Each number is 128 + 32 x the weight over its row's rms, rounded and kept within 0 to 255. Layers, rows and columns count from 0. Numbers have three digits each. The size before them is the row's rms in percent of the matrix's.

# down: layer 8 MLP down (transposed), 512x128, rms 0.135, rows 180-204, columns 0-127
# up: layer 8 MLP up, 512x128, rms 0.146, rows 181-204, columns 0-127
down180 104:133161105171129174139080073137104093135191118133078113118128080159093109136152172153143054103146196109144120156128201115076122114127155178134119117132126131064133132107120122152153175111110111127129152165151152151134125158177109156128064147142122149102067195108214158143132150144092181096136144140145176154128167126102102098129120125031094163095128101160177099164169150120089093158128
up181 093:090140141190130171164096066159136110155151087114163162104167124154182123122127150105129130119131156071141145144110093143126136154145230125175128091071037095107078118124171069108131051143152072139173185107129140083150129113155110164105123123075116125102112134167153125148161109131131138087101135093124086155057099150131070093128158142124130101098119060114083156092124117164128140124105
down181 083:144091190080064080088127105111146078127112108104084089147083106115114123118147146091099111127080086148082105120123109113111124120130079083091087201117184165188149119115134146158127182145141114143086042150109119189070161118116154099132108088169105101146181149120131085114157112160095173165145078133118097102161125147122162162153076142108155135147075138136152139184107155078092142181135
up182 105:167122151050097161118162139130070111140152120150127175117163105144113160097142065147136204155097083146142115105150092148123131135095131144115156097103102152122085127133141119127097161125139151150091148116189127157157122110154136147078141147155099087135135211121095078119216160150096136066104160190113100117176139145126117098112162043147139104125148156209163142120136132097087054159164
down182 107:129149159149109108147137149126173120095111101092136055134118140174118186076149097146117143068126141141105109164155078133092169112170211173149139148127109123168145098165102176161176107124139086136175174138134128110182126112139177145139098206157161135068144096155139117145106179118142133203089116102129174154126133140115121165078148188104093150088202151121169140117111137175117144147061
up183 092:133155110165116114113189157108150051182073131150097061109177187155094153150124130144133097104125185155108137120141114178111142149125155173102176101105128095144137127139098069120100107127080101127110084120088115129140126133132105096110120124175087177138054175117178084160154176117138124158063092150166162105144108200155177118083122175114169122149052090127145102161108141162093152153127
down183 096:183144109085086156159109146116128078155131145122140072140116173092159094142182145087082130112125103080141133102190115169133082148149125137153173130121093153146100123145159151092180101133125125208155098086122120125111154097077178139162142065094124104035167091116120167131096110130097130099145172093132139150142135065084091094178089094114115121139184078135052114153102132101147078155116
up184 103:111126141128074069118096152135135115159129118077107196122172165190092133140149095132175156186061156112190172120121127150152180105165105066121063115119126141192096152221155109111128131109095135150134145092201117140165118097104077121171081143126124143127161101119108122132125129105129143170164130121116078117139142124107193125115145104120196144128110109085169116173146188167136088125174
down184 099:160105099170151191135134172157078100141179122114159102151139146105107098161125084115099175135151082156067126132124097142147132134140122197109084155186121166142169100131104142176174176093148129132138136126128104102165164151160117158094125106083110144116081167155183126096137156159195092149118136130166167170105088175152093157044182186180083134117100159152101141108106086173144168155160
up185 106:117143172119106177195131153069141090139115034117168138183150137114113109146088142090108109142126139136148129145041132110113130107143121166106104182138147146113139122157186083092110158102068027139110097134142137170141118172156110087166123124115113167153179109192178126215125115136170141136164105127108187108169106173128126121170076155096119152159127126175140107166139139098136151131120
down185 104:108138142122084135106109140169129105120043175133132150188146124128109143149068139156089169147127093152126153116091117158161114164129086174123114165096084151109184185206118159088073163051204114098163123163083093167151136160146129135143115078157125156130125102195091164152135150166123123117165119105065132128117143095128126117143129140179082111179121082161091132147111091065120171149114
up186 107:145107113141109125120142107180135129176146126097133157150079073063126115104167125112107110114102172119092107137142143157138107094077139144132123097102125075066123139165096111120171154134159149093047082158174090147131151119138100113104171180081144208105126075093101151137179093093117115104116172098119135116151047113123147167174118154176146103122214176053120154137162075146122145111108
down186 117:114121155152161127136133111153158112104135087129137173138074194080115098144080085138140112127148153125129144123153182156128110094113140114117071134126106135116151086105117140075180131178135135098110151135132168140077167163078162165127151134129112091104087051131165135104161133194118108162129130118136103137181157133156132197112143066111134081163197065144117106130231183081179111086084
up187 108:131117164155098163129151090082202112211083129096136149191195104111126127120101126109132089131175125124123180129077189142171130164115139106104125135133141093164135125135161110092131158118157117118130088161137161136090094121157155091167056082113156128100131179123153079169142135115114185136139200129135159056192116115143102101164122135137152131177176191106098140157170157051139141131117
down187 112:094128067131125106108070123147155089104130177117105169112139168058097111194148132177145092157101176135185160129094136159155112157114076112161152130096130123160153097152139089090111160117170113191132134065092137107107100147119074185145043118128101071163129080135127104114108168071094134168155148113044140130119127132129173099173163090148146144130173104135191109160141109100124159114120
up188 096:119105131143151123108131113093074130147078067105111164075140104105152128111148100101097103147142170181159048118152148125115112135096091171139179126178175195171161101199149107115067140101129088066128120137125081175163162108105129103129206125139153131162099115144130108176106158114128142077163117194125129146122155171158162133148151106090075118119097123094148120216155103138141089083158
down188 103:170169149119123094120084134154159214109117142156125090088065076186138108148108132134099163129150146129175096141076132135092137159155110168107144128084144130076136182112163119112129146145143149133139069112167117165119172136159131110123115123162155144074177143127160106151178146082097128124128101024168067146095094144179102118191106108123175144079069164179105111153102132104065121143134
up189 101:135099132118087159167093125146099141071087138178111184118166061114128127119145135115154111101144071138106078151138119182096160136099132144255094107135126136147164162074134184108152157143111114210126137131124109124079125189088102046110132127123149122146149175139108132146147098080187142132107132144112091131113146104104152129073111110115150134136152132079140155175122075154139151155176
down189 107:108141126109055129140134144121156135185190162105114087112149151159172160123081154159104125114168141165126179111104143152103110138117168127077080149088091117098095088164064108139115091130162140070116132080081166083179147130133178140103138163161119142138167101135134114129098172149088146125088127150126164133221118117166092161100106136212103106109108142133143088067139196176160187124134
up190 119:171137111078071129095163138200125120146116088130103149107134172126149112158133130099095113138113113059112130155149098131154186135161079127118087095102111136170108137116134169173220133081166144120094070140152125154173170114094172073116176116128103150158139067159076068147085094167125066135157138157111084157113110163132169111078136128131121107089127158118142180115150102101063061134128
down190 111:153127150139123140135099053125157130092135137115151155163136105114116169155123075167163170132115136128106130106147155141116148062073106109127147205221116081055158075193060106121092140152143096073161182099190130117086122136115076137103089117129121121142171164093112158118128173112143187135129166151144137118085196088130132126086141082092098105146108103124122138142113173115175135166168
up191 110:135051104109143153147066136157126099156151113140131109159138127123129153108131143161146175151169049100167075144146120109182121101123115161108100126190161094169138110162113074161141087067135168135085168139137141147167105098138128115174143116097092165159167129104109125154139173123141137186081173140187177111133124139145096178131117093147147180125150146064170085091120109040067086151101
down191 114:108137135096060129182151089164169130091096170126090154104134136153107142153157080110141146115116155166060178144149055086114098109117097120167138109131152169094157154140158165139142101212066103122081164141148145143129135123087162140092137131088112125086105152112139128091148111062171123105174064118154094177107150113151093129104106104097157089091143192181135126069155160151197113146096
up192 091:120105122114092152106092093140124119123138043141161182079123099109103057145154095059163110158135135124169071111181070109100076194083158149119157164126104078116117183162128089125130143155155114126164158149145110129142130149129085096142150139167103076119104130144181138118183150150181121111168131089152142110112103141169102116135143096116069071133119131134120110171179126093041170083085
down192 095:146125146130138123133185125041119149155130147077169145119127100141115147106114145095153149136118172173068144100147113129104089096181098108128131116163138082098133122068138134103103129095097127137144098149154136188112181110167158093107131042082172136091176099115120173159111106114107182163144077141133104080120137082095059105166131166188152148083145150136118094120160157134181094081218
up193 096:068080156064117177149105116172102107150136077191096137147157154147173140110099151123107123149165113087067156187125118085147195122161143183139195138165121137139146136138084116123145093101126160106101080119107127184125108115155101066177105171168176142161170160112156124129114111179118119143154080111101165112129118176109130092104202130138197089159094138090110106113128175097156159160155
down193 096:144097156128113082127142149121139082110161138145102146101163121095132112087116129075128087131113172133109119092166132133112099157115137122173139107099147184118144107118123115029117113072103146149142135118091156121162116165185173157137148117205153159128132114162092120183078077083166072132146131072165130143145098081134214114138097162079095128102172154140089126134160134092180081092035
up194 086:122158141119097150180098105126088176103158172074110094108117150129144089130058154089111097133137108109214182092153134119118196052092163146120099128170165118178081085116172118154186089143118068147123144165100100080117111115093117140156144113177127117126143139130157142118109130142127147192162101091069162091174163117126140155084173101075115098187121108115108129098109110176139143125186
down194 112:153064102120133104150093089171182136097134112171150181108133093129117123109182096148113118145112145156040165179138113073165033114165140139115119121136136093105188137112108155124106143119115156149058121102115151156176187110160151088077108091047145136084130164098107125090139098131122106126063138108109102112098122129113151157202121070169181133122139086127091150113132101158166098146130
up195 099:117117083189171155135149154086144148095159098117116176165157130149111069134124156121128134101138154177146104145107062133131115130133158149180114133139121130103102163114151172131164140169201063104166122099117159146139138140136081140167088125205086147115124126135172122129161099110165091174114142134107161081189107158119217109179174105136153146109131143118194160245114147157122146111110
down195 093:174134140097119172091052073141154076198072135106095095095162096078127147159134133140172163199182128107119168138087154114127145154094158137118157133149159109157188140162107103161103143099112139153181169186141153142148123122137147169152122164061140123148124187108127081154142136177079137155123092108143086102123183116126108085100139224145111119108106122101099113109170156091132088101150
up196 099:140115181144079117159110100151106147158072060092130164128104117090108135117166166091107132129099155124094128128199107152179153177155115121153174156135122093108157141213156098070094120132157130165158131160173146095191157155142054105110167097115113138102147115139156128100134108136156093101181066132168080138105169171139111163166170086184102097099117173128104167148100086098167105084118
down196 095:168092108088174113131138092139140180104087135145157097084223130116169106120066070149132119103130099182168103126087110041106111103132208129151092138145126106119079130076135161110173136154152099096112150136081089172094148098155202185080068098151102089156106102165109165118159137134103131132087153083158103141133190132119174096109162136100149149129110125153128106108136145144122124168106
up197 111:150122097159119152105173158077206077109157141100100164170122128181119105092092123093108138147158141179104107095120138151166138147081105136133091071182135196100145086163162167099096153145156083186143095113124126149074178142140138133130174117133124117162201165177103095108146146117111148147129095100105076094109107135133165156148088136138118051135150121148123160126155058072181066143108
down197 113:116059111092118131124127142073110169123181143100145125153115164140147143127117151189146182166080149144097161168132096121064100112151130125085104109115116090219178131148094100159098160156077145137204096080097096102090140080163161137172172201147168118114081094169120138122167094134089139158152090140108119065123129135108101120127104118140093152144071144104080128144083060145126142120099
up198 094:135138125121128093178127122096153124104132177134111081173194184154141111092113090170136186157188056145160138136139119169102180122112152162094089200120114186106134110117100082138090151075156100100102085181138153177112137116107201156115115078157130140166134180175125088140146100131093131147131141107133101115170121154134134162093126134061140138122080182124156075147134147155107131103212
down198 088:141129154094149092061165169102144097153140070140119105113153093088131124132153152152116141123103131137115110167109113066147117112123124132116126051142161108168135127124122148117196138186086084147140182110095086122180215160121113121141110117164168124092184070107144167146073127138136137103091140159068166110104111139166144157164131097157156159091200137169126152087090094091194125164055
up199 093:153096098162164148143181122142152147167152154101167144149109122103140137148115155099108115106144165099182122093124121124141120107107165204110130127123079149176133149165132108104160078122129150104109141134215143084111148145111068047159145105131133133169144113077124121136170164151105163149174193104150165203142073098179119159117135150121097173136122124225066116185141159120056129128111
down199 085:108151138091127184130081143115076113140158151181080143122136155108098089116160160172172092142134102177130137200094132150094137135173147075186149137136168132105108095099133163168124205116103090184124080121075126162140163093145123192105111123130072144113091160190159122118139087139131098110112125126130125101150152154069132121174126177138170082104091169090168141049130101122190086112140
up200 103:134099129102112166120120091140054125125131168081083174098123055108156135141102122163119116136143154191114149104148200107123212119117155119132148126113120172212152132136173169212074139130142073153112149199109139140126089165107111139167164176155088117155106132154119123128082142119143159146173168144163059148095155089157109064126118099106079122158179090105127117147150113147099126128142
down200 095:166115145121117155186147205141133106096134155140126136103133121154162108134137174119169171189092112124156145174171125084082090157112132115092115114129160175107093158168122092141124173104093142122156129080165155103100115126175108114079064092121145124165150151090093155179102097099175135128122094078124163148201118145080084223111107080162145081119125144106137083132109165110165182194141
up201 109:094165140173118177167107143156204155114127114177099115163158111120079084186174152109199161117141089127131125092200192189089151169155153178117168093152105155143082111149118163110133136134119084122062134122144139161142132081149110125061107127128122121132115106148111105146142171129154117142100107112125138111110144103179102153088148130160109146176174198142089171126150095123095095221107
down201 108:172142127138088137124132180120077088086044121131140131123191133045114131198108158159109146096129131127113141144105107043060151109093143075102105127137129141113108115168162132137133092172134139152132090097109097172158171099097148182104119132097133199063120186123119147154105164165120126112088146087107027086137129132134086152160151117160122154124135098121160175082148150142115128162103
up202 101:148128141113137126139138118139136086116147185128127106129095146154087153152108124190107146074127146091141077070081076074085088103156139142137098120132092108109161053149158180136172131161110083185106180148108099137110178111130121091176102152160148136075104124139162119132099123124144132141139185202131130089149087126143114116120140173102187063176069187124064134055129156145109128137078
down202 090:087096117173155130130167178135097152185146110127144080187110138118127114058125140078175080130141055113157102187142162149184117164095070173102143129094150176195116144135149066119094128157198113120074152138110125072120129115063133112084123104109111083160084101176120132157070132124121146127149110073122137103056124156145135168136106139152115127091126134089160146163083135126104121158163
up203 100:152119099167165124170194134161156137182089128120135130141140121106183133163116101135110149153103088107132110173141155101167218157114189143181130174144154094150131134164109092118138053130195104120124158079123112138118127138145137123191178101115162098189144165169136178145163109120174116115092123144183108117087083117100139117089182143141128072047149128194114122122137145072084141134155
down203 100:130127123117148065132134155113191121138099138140127171162141148144086122115173178151131127129095122112172077099103096100164115142146103116125108071117125163119147109128105164140171132117087066080090093168205128144159174102102107041070096146114134195147090074128138095160093123150145132167104074123108087100183151093085145135123096125138091189201174112071171136129159160170130128125097
up204 099:153156062136111126145168088162154096060132091170123119132091153113119132086150141123096118103105104195123115052132166124137170153094132095170189184093091135166176145121117165127082074110127121125125116154126117117073103146107154106109146091143101105183107161102159157107103121074115110159156180145160140117144100115121164182071109099074108112129181080154077193167109128182137139068167
down204 094:106103157138055141150156119089092149159124145121109165028156170144132104168124128116170149143155176120125136182080089169114131072149088135166093068096134121170084148120120114093135153164173096136104068151096165114110217121148160154116085156170142184129117119187102147146152133137125146107114060143088131159143159158206126082129128148197129122140137149098161080126133121093111146098135